Each number is 50 + 15 x the weight over its row's rms, rounded and kept within 0 to 99. Layers, rows and columns count from 0. The size before them is the row's rms in percent of the matrix's.

# q: layer 5 attention query, 128x128, rms 0.17, rows 0-31, columns 64-127
# k: layer 5 attention key, 128x128, rms 0.174, rows 0-31, columns 64-127
# v: layer 5 attention value, 128x128, rms 0.208, rows 0-20, columns 64-127
# o: layer 5 attention output (transposed), 128x128, rms 0.224, rows 0-19, columns 64-127
q0 116:69 36 12 87 58 43 55 51 65 31 60 31 55 61 57 72 54 62 44 30 66 74 44 42 64 56 33 53 45 49 47 61 68 77 66 30 47 42 71 54 38 41 33 54 41 41 35 81 53 47 51 36 47 36 58 20 12 59 79 67 87 71 44 59
k0 129:62 46 29 63 40 53 40 72 54 59 48 39 42 53 41 59 58 73 63 50 45 38 36 65 49 32 60 28 35 34 85 54 28 67 57 53 33 68 64 49 79 40 36 71 49 49 63 66 56 10 54 31 48 22 69 43 52 67 76 59 49 45 70 53
q1 110:34 51 69 24 59 47 58 46 55 70 25 79 55 39 40 39 68 27 53 76 54 34 71 62 45 35 56 62 60 76 38 53 53 40 13 51 47 73 25 50 63 45 78 33 50 70 47 27 50 71 60 26 67 57 44 63 51 41 09 47 44 51 47 50
k1 094:60 77 30 46 55 63 83 49 64 37 50 29 38 54 66 48 53 86 49 57 52 53 29 34 63 71 53 75 28 20 48 45 63 59 69 22 42 47 69 56 61 47 71 46 71 37 56 77 46 32 65 62 35 37 56 42 42 45 60 70 53 50 59 29
q2 089:78 13 51 73 57 45 41 53 47 34 53 68 35 56 62 68 46 56 44 22 43 63 30 35 37 18 47 30 37 32 44 46 47 68 66 35 71 26 46 53 42 58 41 70 36 33 55 48 40 47 58 69 51 57 50 47 55 55 74 66 68 52 28 36
k2 090:69 82 41 54 28 37 57 37 29 40 57 63 49 56 11 75 42 53 64 37 37 54 38 55 36 39 62 62 55 48 67 50 25 46 59 58 74 76 76 51 70 24 67 48 32 59 41 34 78 14 56 45 64 37 57 37 76 66 46 37 48 54 57 22
q3 078:27 39 51 50 45 49 47 52 12 44 38 66 73 50 62 73 28 22 60 38 47 58 19 36 45 54 52 66 42 43 55 23 39 80 47 60 79 29 59 38 35 55 58 70 40 43 62 49 25 31 78 58 47 72 60 36 44 52 63 40 68 39 51 27
k3 086:54 41 39 61 27 36 36 65 50 56 52 82 33 33 50 64 42 69 54 32 49 75 35 48 58 41 64 19 50 39 53 41 44 26 46 18 54 77 46 60 46 45 39 46 30 65 31 50 35 44 28 52 66 21 57 48 54 80 68 54 41 67 64 19
q4 080:41 85 59 18 63 52 56 35 49 65 39 47 67 58 52 29 84 39 54 49 46 50 67 47 56 63 57 49 58 60 39 47 90 35 22 74 16 64 51 46 52 57 76 32 83 48 38 40 46 61 66 24 39 54 30 38 24 42 21 58 51 48 41 67
k4 086:31 52 45 47 68 66 34 50 62 40 47 35 50 55 62 38 56 67 60 51 64 43 77 45 72 62 46 74 55 58 43 36 55 09 52 61 42 36 37 63 51 54 87 39 64 22 58 53 72 70 65 51 41 76 34 60 49 38 20 58 25 40 39 82
q5 084:31 82 79 18 61 67 84 36 19 74 55 49 42 37 35 31 44 09 61 41 49 42 28 37 65 64 58 41 42 46 34 34 49 60 38 70 54 54 37 37 76 41 52 53 62 25 65 39 45 51 23 62 73 53 38 48 46 42 44 56 33 42 61 41
k5 083:61 36 51 76 55 35 49 40 86 64 33 66 61 36 47 21 76 51 50 67 27 39 35 57 47 46 48 46 42 66 10 64 63 18 58 51 39 77 48 68 41 64 35 46 61 64 42 42 43 76 44 41 54 64 24 69 22 50 52 12 60 63 58 52
q6 081:50 88 51 36 61 70 60 28 64 40 42 39 48 63 44 24 71 40 55 70 47 35 67 75 68 49 45 38 48 65 52 43 47 31 44 69 14 54 60 36 57 46 71 36 60 46 66 51 44 64 40 34 51 63 37 58 39 40 44 52 50 36 42 83
k6 098:39 35 45 34 71 49 59 44 72 51 47 39 70 54 72 15 72 59 42 50 69 31 74 45 71 64 46 65 58 59 35 46 68 29 49 79 08 36 34 47 44 75 64 44 62 40 74 49 59 75 73 67 38 64 39 78 48 38 45 52 41 42 40 74
q7 079:36 67 45 36 34 44 49 54 44 47 30 57 44 45 46 36 68 53 49 77 78 41 90 45 45 61 27 56 69 78 46 65 57 41 40 36 31 73 32 51 52 64 46 40 58 44 48 76 59 58 38 59 89 54 22 69 45 54 44 61 39 52 64 49
k7 071:08 47 46 41 47 70 45 50 48 56 37 12 38 99 76 30 52 58 75 63 51 47 59 46 77 77 50 74 47 50 60 38 62 43 39 50 21 26 54 63 52 31 48 61 68 22 66 40 39 61 49 51 31 38 47 55 45 43 20 45 42 42 46 62
q8 074:81 63 41 15 53 69 54 31 63 59 32 51 56 49 51 39 64 61 31 60 70 48 69 40 43 37 63 70 37 47 41 38 63 38 35 53 44 64 52 45 61 62 58 38 81 68 45 68 84 62 44 49 17 28 25 59 34 56 62 31 44 50 36 75
k8 094:40 63 26 28 57 44 74 57 66 44 58 44 62 74 69 43 68 46 53 66 38 11 58 34 56 42 60 63 34 77 33 38 65 56 54 63 35 62 24 79 45 56 57 49 57 22 47 45 66 77 84 62 35 67 25 71 60 61 39 50 34 52 44 52
q9 087:78 46 43 58 45 62 55 67 60 37 63 44 59 57 52 66 28 71 44 59 58 41 40 47 61 27 62 79 55 31 54 49 23 69 64 24 67 56 66 54 53 58 29 57 15 77 36 38 47 37 11 60 39 33 74 56 51 53 53 38 56 79 52 41
k9 095:66 43 41 64 43 51 62 54 24 53 54 52 27 39 37 57 55 45 32 46 42 51 33 43 28 36 57 33 31 43 61 41 35 66 30 42 75 68 49 49 58 52 36 65 38 47 54 12 56 46 58 50 58 42 54 18 63 66 77 53 59 45 55 29
q10 098:35 34 78 67 44 44 44 71 47 51 74 83 38 56 46 82 12 44 64 29 46 58 30 52 30 61 64 52 49 51 25 31 40 60 50 58 87 25 66 61 64 36 49 85 35 43 73 54 17 51 71 36 48 47 66 29 53 50 60 72 49 42 56 57
k10 108:71 39 47 60 39 54 67 53 29 39 26 67 35 47 57 52 36 46 36 57 48 78 44 41 61 22 59 46 38 55 17 49 26 46 62 33 65 67 64 57 65 63 30 77 34 79 35 62 41 32 38 45 69 64 48 49 57 33 40 31 57 67 62 53
q11 079:75 50 38 55 56 44 67 53 77 70 41 48 47 58 60 51 46 48 23 46 16 75 42 71 51 27 63 19 34 25 59 54 43 62 65 43 66 34 74 64 30 57 55 63 51 49 35 43 45 42 55 46 24 66 41 37 48 34 74 70 59 23 26 47
k11 085:70 36 57 71 28 62 54 52 55 57 58 54 25 40 38 49 50 55 33 38 75 50 51 44 11 23 62 70 40 31 73 34 38 42 32 40 83 58 67 63 73 42 25 52 44 24 32 69 35 61 75 46 68 53 60 50 79 56 62 46 45 65 52 44
q12 086:29 67 49 22 54 54 46 23 57 55 41 56 40 33 44 42 53 65 48 84 57 38 56 65 64 64 42 80 62 51 40 65 56 40 37 59 46 43 34 36 64 47 46 27 78 73 48 75 50 88 51 31 50 46 42 45 53 33 30 44 24 39 43 59
k12 109:44 37 47 39 71 49 37 32 50 59 31 50 86 57 64 41 73 40 45 49 48 31 68 56 38 73 40 54 55 53 15 49 87 51 51 68 37 66 40 29 52 64 67 63 67 46 47 63 59 60 51 43 36 71 18 76 36 17 27 54 58 39 39 68
q13 083:48 65 57 41 41 51 65 31 31 59 21 40 41 53 59 64 43 40 18 82 54 59 48 50 65 58 63 49 48 16 53 39 39 67 45 51 51 79 52 37 51 47 62 40 36 47 62 77 50 24 59 40 61 56 32 48 25 32 50 78 57 27 61 49
k13 086:57 44 55 49 52 51 58 57 76 63 59 29 20 17 41 29 72 55 60 50 38 27 89 40 48 64 54 42 71 42 67 57 62 45 49 14 54 68 49 38 63 41 15 53 58 26 39 76 44 41 57 54 74 54 55 71 53 29 46 46 31 66 62 27
q14 101:26 29 47 57 60 50 53 57 44 44 22 58 43 41 81 49 59 43 27 18 55 55 40 69 34 71 64 42 49 64 64 54 40 24 53 48 49 75 15 45 55 59 40 47 54 49 59 71 34 43 47 21 39 54 48 55 86 60 48 47 62 69 62 58
k14 107:49 62 56 52 40 15 28 55 50 33 39 46 52 24 47 49 18 56 63 28 62 13 31 43 56 37 48 31 40 59 64 42 44 61 56 48 29 32 41 50 62 53 33 64 44 49 11 38 56 50 73 31 40 29 16 58 61 39 39 44 48 33 46 37
q15 097:45 42 27 56 31 35 42 62 64 31 84 51 37 53 43 75 31 48 74 68 40 84 67 55 61 76 61 70 63 86 48 42 75 40 41 85 61 49 78 51 60 41 70 23 66 46 61 43 62 19 68 35 37 47 68 36 30 34 65 57 32 35 50 62
k15 113:43 40 60 68 45 58 36 47 48 60 28 35 39 65 62 47 70 55 58 34 72 61 76 55 32 34 40 42 46 45 40 39 48 31 38 55 48 41 31 82 20 54 99 44 37 55 37 69 67 72 25 54 43 49 44 46 30 63 04 51 43 32 46 70
q16 111:54 71 62 44 62 42 74 38 31 56 43 47 64 11 62 55 51 44 58 46 13 35 29 61 57 24 34 38 33 54 51 53 37 58 71 33 45 40 28 50 52 52 37 31 29 17 56 64 60 63 52 52 58 77 62 74 52 73 69 45 54 25 39 42
k16 111:70 36 50 44 26 49 42 53 84 51 56 25 64 66 50 58 43 24 45 45 65 32 32 46 70 26 43 82 72 40 49 43 37 57 72 76 70 88 59 51 46 40 58 44 59 55 56 55 38 65 53 66 43 20 54 74 53 63 55 42 57 49 46 42
q17 112:75 59 56 49 59 42 51 71 49 61 32 51 59 65 64 45 37 37 39 74 55 55 75 47 56 49 43 70 61 61 38 53 36 78 37 24 36 44 41 45 39 81 57 41 51 68 62 37 61 51 36 36 51 19 47 81 59 36 54 24 42 57 73 59
k17 095:64 57 66 52 54 57 60 46 67 61 58 33 38 53 76 27 36 47 49 49 38 50 43 57 51 48 45 35 47 43 46 72 70 46 43 63 51 36 91 60 22 30 56 71 76 51 14 48 46 48 54 52 53 39 59 27 68 41 64 83 85 18 17 62
q18 095:37 64 38 53 23 85 54 81 51 45 43 60 49 50 57 79 53 57 53 78 47 45 60 44 48 38 49 54 54 43 35 55 60 45 76 34 52 68 50 70 14 91 40 39 57 48 51 67 60 62 29 44 62 24 48 41 37 46 53 61 99 64 63 59
k18 099:71 58 33 44 48 52 50 22 23 59 40 28 47 35 51 51 60 78 49 58 46 45 64 58 57 68 35 51 33 47 36 48 37 51 24 48 48 38 65 72 74 47 67 52 52 35 43 33 54 40 44 62 60 41 70 57 41 78 44 39 25 30 59 37
q19 099:72 55 15 69 35 58 42 51 39 60 40 58 61 53 41 40 45 46 60 61 55 94 54 41 47 54 09 41 37 55 45 45 57 59 44 70 68 48 47 47 62 33 25 55 26 64 39 52 48 40 57 48 60 35 57 80 51 60 28 67 45 58 56 49
k19 097:59 49 31 71 76 56 63 39 63 59 74 68 34 41 34 81 41 33 61 49 56 58 56 54 58 53 67 54 68 24 57 48 37 45 68 57 52 49 49 26 41 42 49 53 61 58 57 33 63 44 89 34 30 76 36 26 50 61 52 50 20 43 49 66
q20 103:34 37 74 44 21 46 53 47 47 84 61 38 43 60 35 48 51 74 40 41 38 59 49 20 39 33 41 77 54 69 78 47 41 56 46 45 63 35 34 53 43 57 48 59 49 51 70 36 40 51 38 42 60 39 51 62 46 62 44 74 77 43 58 38
k20 096:48 58 59 69 79 65 29 56 48 56 43 55 74 60 40 37 37 46 76 74 53 30 27 56 63 31 54 36 45 29 65 37 53 69 94 36 18 39 59 60 48 39 40 51 38 37 44 50 68 39 37 26 35 33 31 58 50 43 40 42 65 48 24 52
q21 101:62 30 40 56 62 34 56 32 41 41 56 37 64 52 63 73 49 45 51 69 45 42 49 64 65 29 55 41 48 66 89 56 46 50 80 52 56 27 21 41 36 49 54 49 36 40 47 50 41 43 50 59 89 62 37 36 62 55 49 34 40 61 56 49
k21 104:50 53 53 29 42 83 60 39 56 51 59 38 54 55 41 50 57 49 42 39 59 04 23 63 49 54 49 48 40 53 58 44 38 38 27 69 49 34 56 54 41 62 73 27 36 43 40 63 55 29 65 34 48 26 61 61 45 69 52 60 50 49 47 38
q22 096:52 51 53 51 53 26 44 58 39 37 79 36 47 51 77 62 43 62 69 58 64 30 69 44 66 69 42 67 39 37 79 68 60 74 39 56 44 50 36 37 53 29 34 21 47 39 53 33 35 62 41 59 28 49 68 54 57 49 38 44 49 45 44 38
k22 101:35 40 36 20 41 49 48 56 42 37 57 42 40 36 42 60 58 15 66 18 54 74 38 49 74 51 28 29 52 54 55 25 44 32 34 74 04 59 45 53 60 43 56 56 52 50 62 38 74 24 56 33 61 42 47 42 52 72 29 38 32 48 25 58
q23 104:69 44 14 56 32 50 74 53 44 53 42 22 50 44 40 29 49 49 53 58 36 46 70 54 41 37 29 37 60 72 67 41 17 53 59 39 20 37 48 42 48 57 61 48 47 51 61 81 66 40 38 57 15 53 64 72 49 40 63 75 49 57 67 64
k23 102:50 42 54 25 50 57 59 13 75 42 53 81 51 33 55 40 36 61 36 56 48 83 57 36 59 86 60 57 38 44 59 51 47 41 57 69 45 47 64 41 52 58 34 43 66 48 59 31 40 82 70 55 46 21 45 30 50 88 46 58 53 46 60 67
q24 102:59 65 64 20 37 47 33 58 56 40 45 69 33 56 67 60 58 61 50 52 63 47 24 69 74 59 57 65 63 69 38 30 54 46 26 70 53 35 68 59 28 41 58 76 63 29 43 58 56 34 75 61 69 35 37 30 38 55 55 28 66 60 54 41
k24 094:24 47 48 44 35 60 40 39 58 55 61 41 87 56 54 41 75 54 65 53 37 51 49 40 52 69 56 64 30 69 63 53 39 44 45 10 39 46 43 45 46 80 49 66 41 55 44 68 22 54 28 44 22 56 82 66 66 70 09 51 47 50 54 23
q25 108:54 32 43 51 22 32 54 27 45 80 35 23 39 38 45 58 64 16 38 84 69 52 39 77 56 51 47 34 28 37 78 31 47 75 32 63 53 51 55 71 60 40 39 44 60 32 33 30 57 68 66 52 77 55 47 48 66 36 63 68 63 27 34 40
k25 103:33 33 51 44 59 64 48 72 61 31 58 75 53 76 80 47 65 26 58 34 39 32 46 45 54 71 43 45 54 30 63 64 52 34 51 66 59 67 55 35 45 61 51 48 13 15 33 62 31 48 68 45 37 55 44 56 36 69 73 30 70 48 34 44
q26 099:34 41 23 54 42 62 43 55 55 88 40 44 35 42 62 41 69 87 45 49 48 32 46 34 44 42 40 64 47 66 17 23 67 46 47 25 59 43 50 53 33 63 68 60 57 70 62 35 54 80 53 53 32 65 71 56 36 72 76 53 61 72 34 70
k26 093:46 38 46 33 55 41 45 39 28 49 55 58 58 59 44 20 46 31 28 81 62 49 59 56 26 43 61 34 35 61 44 52 48 47 55 57 59 66 60 38 33 44 47 07 57 49 65 30 30 23 27 26 36 32 46 33 44 29 44 66 41 75 40 53
q27 094:68 46 40 67 66 55 38 56 42 61 41 56 39 52 41 61 28 61 58 43 29 33 52 53 64 59 71 54 49 52 36 48 43 67 40 50 48 53 22 66 32 42 35 67 59 32 26 45 75 61 56 56 62 46 31 15 83 46 69 39 34 79 59 64
k27 098:60 51 45 50 47 70 23 40 53 38 63 24 58 68 48 37 54 33 52 60 44 37 53 49 56 62 57 72 60 56 47 40 62 31 53 57 37 23 71 44 47 55 57 24 70 41 45 62 38 33 44 57 34 78 47 69 34 59 54 68 58 34 47 29
q28 101:38 58 74 42 48 77 42 50 49 37 63 55 64 44 35 17 53 42 43 43 62 55 83 76 46 49 51 48 56 45 59 41 36 83 34 51 45 14 45 33 61 55 51 43 43 51 43 27 51 52 45 42 39 57 23 48 65 62 44 44 13 78 33 54
k28 102:37 42 43 33 40 33 52 32 71 77 14 50 49 53 72 57 67 54 32 35 25 45 55 28 47 37 36 59 49 41 38 77 51 18 48 43 49 54 82 39 52 42 21 49 41 44 48 54 69 72 49 28 62 25 42 56 55 60 77 61 67 64 74 66
q29 096:45 52 56 57 27 50 30 56 33 41 45 49 50 34 37 73 79 49 61 56 70 17 74 50 39 47 48 45 51 52 40 79 52 68 32 28 78 59 58 52 70 47 33 36 56 64 34 55 32 71 47 79 76 39 36 26 35 61 57 63 71 71 34 60
k29 103:32 53 34 42 43 56 73 43 31 64 39 72 65 88 67 31 57 41 52 51 37 39 54 62 48 28 42 51 25 46 61 56 40 14 43 42 31 58 32 36 67 45 96 41 38 44 70 41 69 57 77 38 44 51 33 54 45 32 38 36 30 40 63 59
q30 100:40 46 69 79 62 36 47 44 77 37 62 40 36 47 66 43 54 56 37 49 60 48 40 68 29 75 44 35 57 56 47 66 47 68 40 49 43 27 53 30 73 43 39 53 45 35 42 63 48 83 06 64 58 55 67 48 37 65 55 48 37 82 56 22
k30 111:56 53 52 26 32 16 22 54 33 55 33 61 56 57 52 56 39 68 42 24 62 30 43 35 39 82 72 49 10 29 58 35 73 32 38 40 37 73 61 28 49 34 76 62 59 35 55 53 48 32 52 55 44 15 43 51 62 66 53 64 47 51 46 68
q31 107:60 59 26 36 52 50 72 70 41 43 77 28 25 49 58 49 50 37 59 29 36 40 81 62 53 53 39 65 37 51 44 31 61 55 69 71 81 35 40 54 45 46 35 78 38 44 50 44 49 31 51 60 49 67 32 60 45 71 47 56 55 64 60 58
k31 095:44 51 61 38 49 63 29 37 64 51 56 37 60 35 50 56 60 59 63 72 69 56 50 61 46 48 48 45 38 30 63 60 39 05 23 27 57 46 41 82 53 55 49 43 25 66 52 43 15 77 60 51 63 65 69 60 49 15 65 64 64 48 54 46
v0 108:30 60 34 65 62 43 68 14 65 56 35 50 47 55 28 31 40 47 47 56 36 60 68 65 57 20 37 56 42 69 59 35 77 55 65 47 27 43 47 20 73 36 27 55 64 66 55 50 30 39 22 53 72 65 62 09 37 27 42 52 65 24 47 34
o0 112:42 74 72 48 52 45 35 28 42 49 45 67 38 51 28 45 62 49 66 36 68 59 69 58 39 58 51 38 42 57 40 46 66 47 56 49 75 52 31 61 72 20 53 59 50 27 82 56 47 40 38 59 51 27 69 28 56 49 40 52 45 59 40 36
v1 109:56 40 62 42 73 42 43 35 47 53 68 52 48 37 61 40 62 58 77 48 35 49 53 20 44 49 52 70 68 59 29 55 34 24 06 49 17 30 49 55 50 62 53 52 45 34 22 34 43 57 57 58 58 42 67 49 66 50 46 68 50 45 42 54
o1 113:32 43 47 53 64 69 46 65 45 37 85 60 48 40 78 73 49 38 64 45 64 50 32 83 35 61 40 49 63 38 43 48 49 35 48 43 47 41 51 18 72 36 58 42 70 37 23 26 59 83 35 42 61 74 37 49 65 46 41 50 79 61 45 22
v2 110:32 56 57 49 44 46 13 37 51 49 79 59 47 59 51 36 57 72 53 20 48 64 50 61 45 43 37 59 35 37 61 67 46 82 70 57 33 47 47 39 58 83 53 62 24 65 39 39 41 53 42 48 37 55 73 76 26 47 37 35 52 45 54 53
o2 112:29 52 39 23 69 46 76 43 74 67 53 13 36 46 62 51 50 91 54 50 81 42 18 25 48 69 38 57 61 44 55 54 40 56 41 07 31 57 82 45 39 30 52 70 71 42 48 52 68 51 45 55 51 56 72 44 51 54 50 56 51 62 28 26
v3 106:41 47 42 37 40 15 35 47 75 67 71 60 37 32 42 33 55 44 18 44 53 40 51 64 74 63 42 68 57 81 67 59 77 43 51 55 36 63 78 50 54 57 47 49 60 20 64 54 47 16 48 51 41 40 41 53 54 64 53 55 65 45 49 39
o3 111:28 44 22 40 17 18 46 50 69 20 47 67 75 23 45 47 46 71 67 48 45 62 52 35 50 50 70 52 58 22 64 46 42 29 38 46 55 51 46 38 48 56 60 59 40 71 35 64 52 51 25 58 54 47 44 38 42 43 61 70 38 33 69 01
v4 093:47 48 56 63 35 30 58 63 52 27 36 73 51 39 47 47 18 42 29 61 64 60 48 32 65 79 40 36 33 68 42 33 75 60 69 59 67 35 42 51 47 31 51 69 41 65 41 49 69 47 62 24 56 44 62 44 47 36 69 44 59 40 42 51
o4 097:36 41 65 66 47 45 76 61 39 52 36 74 61 51 26 34 36 54 36 56 22 50 62 42 83 69 41 41 65 60 51 69 39 39 67 60 71 42 57 48 45 56 71 35 59 50 64 42 65 44 72 20 49 41 67 88 58 69 71 32 59 61 46 46
v5 104:38 57 54 37 64 21 49 65 39 55 60 71 45 41 56 27 56 71 44 32 59 59 43 58 59 56 41 78 38 47 87 60 75 34 69 48 74 23 84 59 45 49 53 32 59 38 42 68 62 51 33 27 18 58 64 36 45 69 27 53 48 39 57 36
o5 104:26 56 60 38 21 30 58 70 37 28 16 62 69 52 52 57 55 55 60 33 56 55 45 66 78 55 64 62 42 41 57 51 28 16 49 26 63 41 60 67 43 51 86 64 71 39 71 59 48 53 45 27 49 49 61 43 46 51 46 63 64 67 56 53
v6 104:46 69 43 28 57 72 43 50 40 32 61 46 54 60 46 27 69 48 51 54 69 61 61 52 51 33 87 49 50 54 49 59 62 45 57 47 42 22 53 73 51 53 35 63 59 61 80 62 33 69 44 39 75 42 66 31 62 46 39 41 59 60 40 57
o6 108:57 56 61 69 39 62 61 71 64 45 47 63 63 46 25 54 48 61 20 63 69 45 66 47 60 52 52 60 47 54 71 36 52 52 41 37 41 44 59 61 52 35 32 45 25 39 60 41 11 46 34 35 62 39 78 47 57 38 47 53 48 49 80 84
v7 105:60 53 58 56 47 50 42 50 41 54 55 42 18 32 27 57 64 07 48 30 32 34 37 51 39 46 47 81 54 32 78 31 81 42 68 46 53 68 47 68 48 36 40 47 56 52 42 47 65 70 32 57 53 57 39 70 49 56 47 57 48 62 65 51
o7 112:33 50 81 44 77 47 45 40 70 38 43 60 38 52 43 44 34 54 66 32 80 95 50 54 87 54 51 73 23 45 76 54 69 87 51 75 51 64 37 70 55 43 66 59 52 73 33 67 52 57 53 62 66 72 58 48 50 36 55 42 44 46 62 24
v8 110:59 28 55 17 54 55 61 35 27 60 44 41 58 62 61 37 35 45 47 49 14 44 72 55 77 31 49 47 32 58 40 67 53 37 71 48 39 52 34 65 59 21 45 61 64 31 64 09 87 41 36 48 38 54 62 64 61 58 52 18 53 46 63 48
o8 115:32 36 42 52 29 42 51 44 72 64 31 51 83 67 39 55 41 49 66 56 55 53 75 70 40 68 52 42 11 66 40 39 36 45 73 49 42 39 44 80 66 48 34 38 42 51 67 34 49 77 51 65 34 54 08 42 29 32 49 32 46 13 61 58
v9 094:54 41 48 41 56 32 58 65 61 27 21 62 41 37 56 56 25 41 43 52 68 52 32 53 57 37 28 60 26 63 54 53 63 47 85 81 61 31 36 60 77 54 82 41 79 52 40 36 35 40 55 48 32 57 33 20 32 51 40 58 46 40 47 50
o9 097:32 70 41 82 63 18 74 67 41 17 52 49 59 35 39 45 68 30 53 74 58 58 63 54 44 70 41 72 33 68 57 34 47 38 66 64 72 60 42 59 47 55 83 42 51 70 53 36 73 46 49 56 39 31 68 42 35 52 46 19 28 39 37 69
v10 106:52 67 54 62 74 63 45 33 45 71 34 20 58 53 61 52 39 37 53 50 58 50 42 54 43 71 45 27 75 24 25 52 84 36 53 60 51 74 43 47 57 47 43 58 63 38 65 45 64 53 41 24 56 43 42 35 79 56 36 67 49 60 35 30
o10 110:67 42 57 34 54 39 40 32 38 36 42 65 58 59 34 67 45 62 66 28 39 58 61 39 38 59 52 57 52 51 75 74 66 66 50 66 55 44 34 65 60 45 32 49 62 42 42 53 43 56 31 80 57 48 22 70 66 71 34 50 74 80 71 60
v11 105:62 55 65 48 64 35 64 43 69 52 26 37 38 55 35 45 38 63 33 34 45 59 43 50 60 49 62 58 36 45 39 57 18 45 67 47 63 41 50 57 39 68 69 67 49 42 31 49 47 53 32 64 42 58 46 57 48 68 27 56 45 60 57 66
o11 115:61 66 44 29 81 43 52 56 51 46 50 63 51 66 46 33 63 45 72 76 68 21 45 56 52 64 47 52 63 42 53 85 44 34 72 38 38 34 65 48 58 53 80 27 48 46 58 62 44 29 51 48 62 37 23 73 65 42 74 74 24 42 56 69
v12 103:63 63 53 46 42 49 51 65 53 33 41 53 80 45 56 44 43 38 57 51 69 29 36 49 31 24 36 62 38 45 54 31 44 40 51 61 71 65 53 64 66 45 60 46 61 48 51 53 46 53 59 40 29 36 36 57 74 49 42 25 67 45 71 52
o12 105:57 49 64 50 48 42 62 65 65 51 42 40 50 44 36 49 50 46 39 75 61 49 65 53 45 33 65 85 10 64 27 41 49 74 63 53 50 29 58 52 27 56 66 64 46 30 21 56 59 46 51 61 27 50 55 77 38 43 57 33 61 51 53 66
v13 113:36 56 56 60 52 55 63 43 34 37 59 69 38 47 14 55 51 47 53 57 60 37 40 49 45 49 57 14 22 38 81 44 56 38 42 38 37 51 63 57 61 62 54 09 53 61 35 64 43 54 49 55 55 68 83 43 63 58 63 60 27 63 41 28
o13 112:82 43 54 49 40 56 74 69 35 58 37 25 19 47 32 34 11 37 57 32 72 45 54 58 35 50 54 52 52 71 45 43 43 33 42 27 62 84 67 56 46 46 53 68 53 52 60 36 31 67 63 44 54 69 49 53 49 53 74 59 40 64 42 50
v14 115:43 30 35 59 16 58 56 41 50 47 26 17 49 54 43 48 43 40 40 43 52 46 62 46 45 69 77 46 24 29 57 62 57 66 77 62 65 51 41 59 72 43 31 45 67 60 62 43 46 59 24 46 67 39 62 28 36 55 35 46 55 37 79 31
o14 116:71 53 65 31 55 67 65 67 66 32 36 58 79 63 48 32 56 67 74 71 30 76 52 54 55 55 74 77 42 66 78 63 38 64 44 77 31 64 59 60 53 35 15 59 36 55 67 58 49 35 53 49 61 34 76 58 59 45 43 45 33 53 43 59
v15 111:53 28 44 62 90 40 60 35 46 39 42 37 60 46 58 36 60 40 50 45 66 60 36 34 31 40 58 38 20 56 60 68 61 47 51 72 89 44 66 67 55 66 51 49 21 53 22 26 47 62 44 29 42 35 41 67 45 34 66 20 51 24 46 96
o15 113:40 53 56 21 60 38 52 35 33 83 49 72 81 40 56 55 42 23 57 62 55 44 35 57 51 55 45 66 35 40 69 29 21 61 47 48 28 43 51 54 31 80 54 37 46 36 36 59 39 57 52 01 75 38 47 42 56 45 48 31 59 46 36 47
v16 107:49 25 74 61 34 50 25 15 69 40 61 47 56 52 58 67 29 53 45 30 57 66 38 65 44 54 52 60 35 75 89 47 67 69 40 39 37 57 43 49 63 31 68 34 52 40 43 41 47 80 65 55 58 54 50 39 46 53 57 34 33 36 70 33
o16 107:51 75 43 39 84 56 66 57 49 40 71 40 77 49 18 10 37 39 51 42 37 43 50 64 62 52 62 59 40 75 69 48 37 26 57 59 56 30 48 37 59 43 37 40 33 48 34 59 67 82 52 67 64 40 54 40 45 55 47 37 57 63 10 53
v17 106:69 54 29 43 58 64 42 29 61 76 59 33 38 59 42 59 45 42 62 40 49 47 51 20 33 49 38 34 63 31 38 53 25 41 40 25 43 38 68 53 68 38 73 72 42 53 42 39 59 51 72 55 41 43 54 53 38 31 13 49 55 51 51 39
o17 113:55 53 19 47 28 53 46 20 60 52 59 41 38 56 55 79 47 48 91 55 58 45 61 35 70 36 51 63 42 36 48 79 33 62 51 44 51 47 49 80 72 56 49 57 44 61 25 49 27 71 31 79 19 42 56 33 26 62 40 67 77 35 74 60
v18 104:48 46 39 56 58 56 40 63 62 35 86 37 50 44 70 16 48 65 49 38 45 71 54 38 34 30 71 30 41 63 40 58 66 52 65 36 62 37 67 62 53 10 55 35 32 47 65 36 56 82 63 56 56 53 61 64 47 41 59 30 50 71 58 42
o18 107:52 38 56 59 27 46 57 41 44 64 16 52 52 29 49 34 39 48 59 83 42 52 37 84 47 38 19 44 50 48 70 47 46 59 63 65 28 36 66 61 71 44 43 39 77 28 60 44 52 66 62 57 40 51 61 26 71 23 45 45 75 63 38 57
v19 097:53 18 53 48 90 36 31 45 51 31 40 47 32 74 68 37 35 42 62 32 30 44 56 47 74 67 35 49 52 47 51 16 46 55 65 73 51 76 64 44 23 54 47 39 51 68 51 32 32 32 29 70 39 66 38 32 30 50 53 62 44 60 74 44
o19 096:35 49 56 71 69 57 42 13 49 49 43 62 70 45 80 27 37 52 74 42 23 42 50 43 55 24 62 41 42 50 45 26 56 25 72 47 75 46 53 40 36 27 46 46 76 72 54 31 74 35 26 44 32 28 70 48 55 57 69 64 17 57 59 64
v20 099:58 55 81 26 58 37 46 46 31 44 30 61 50 34 36 65 42 26 60 23 59 53 78 36 62 53 37 59 53 45 42 37 58 76 46 46 27 39 49 49 77 52 36 42 52 42 52 64 30 29 37 47 37 48 35 20 48 66 61 69 75 30 46 64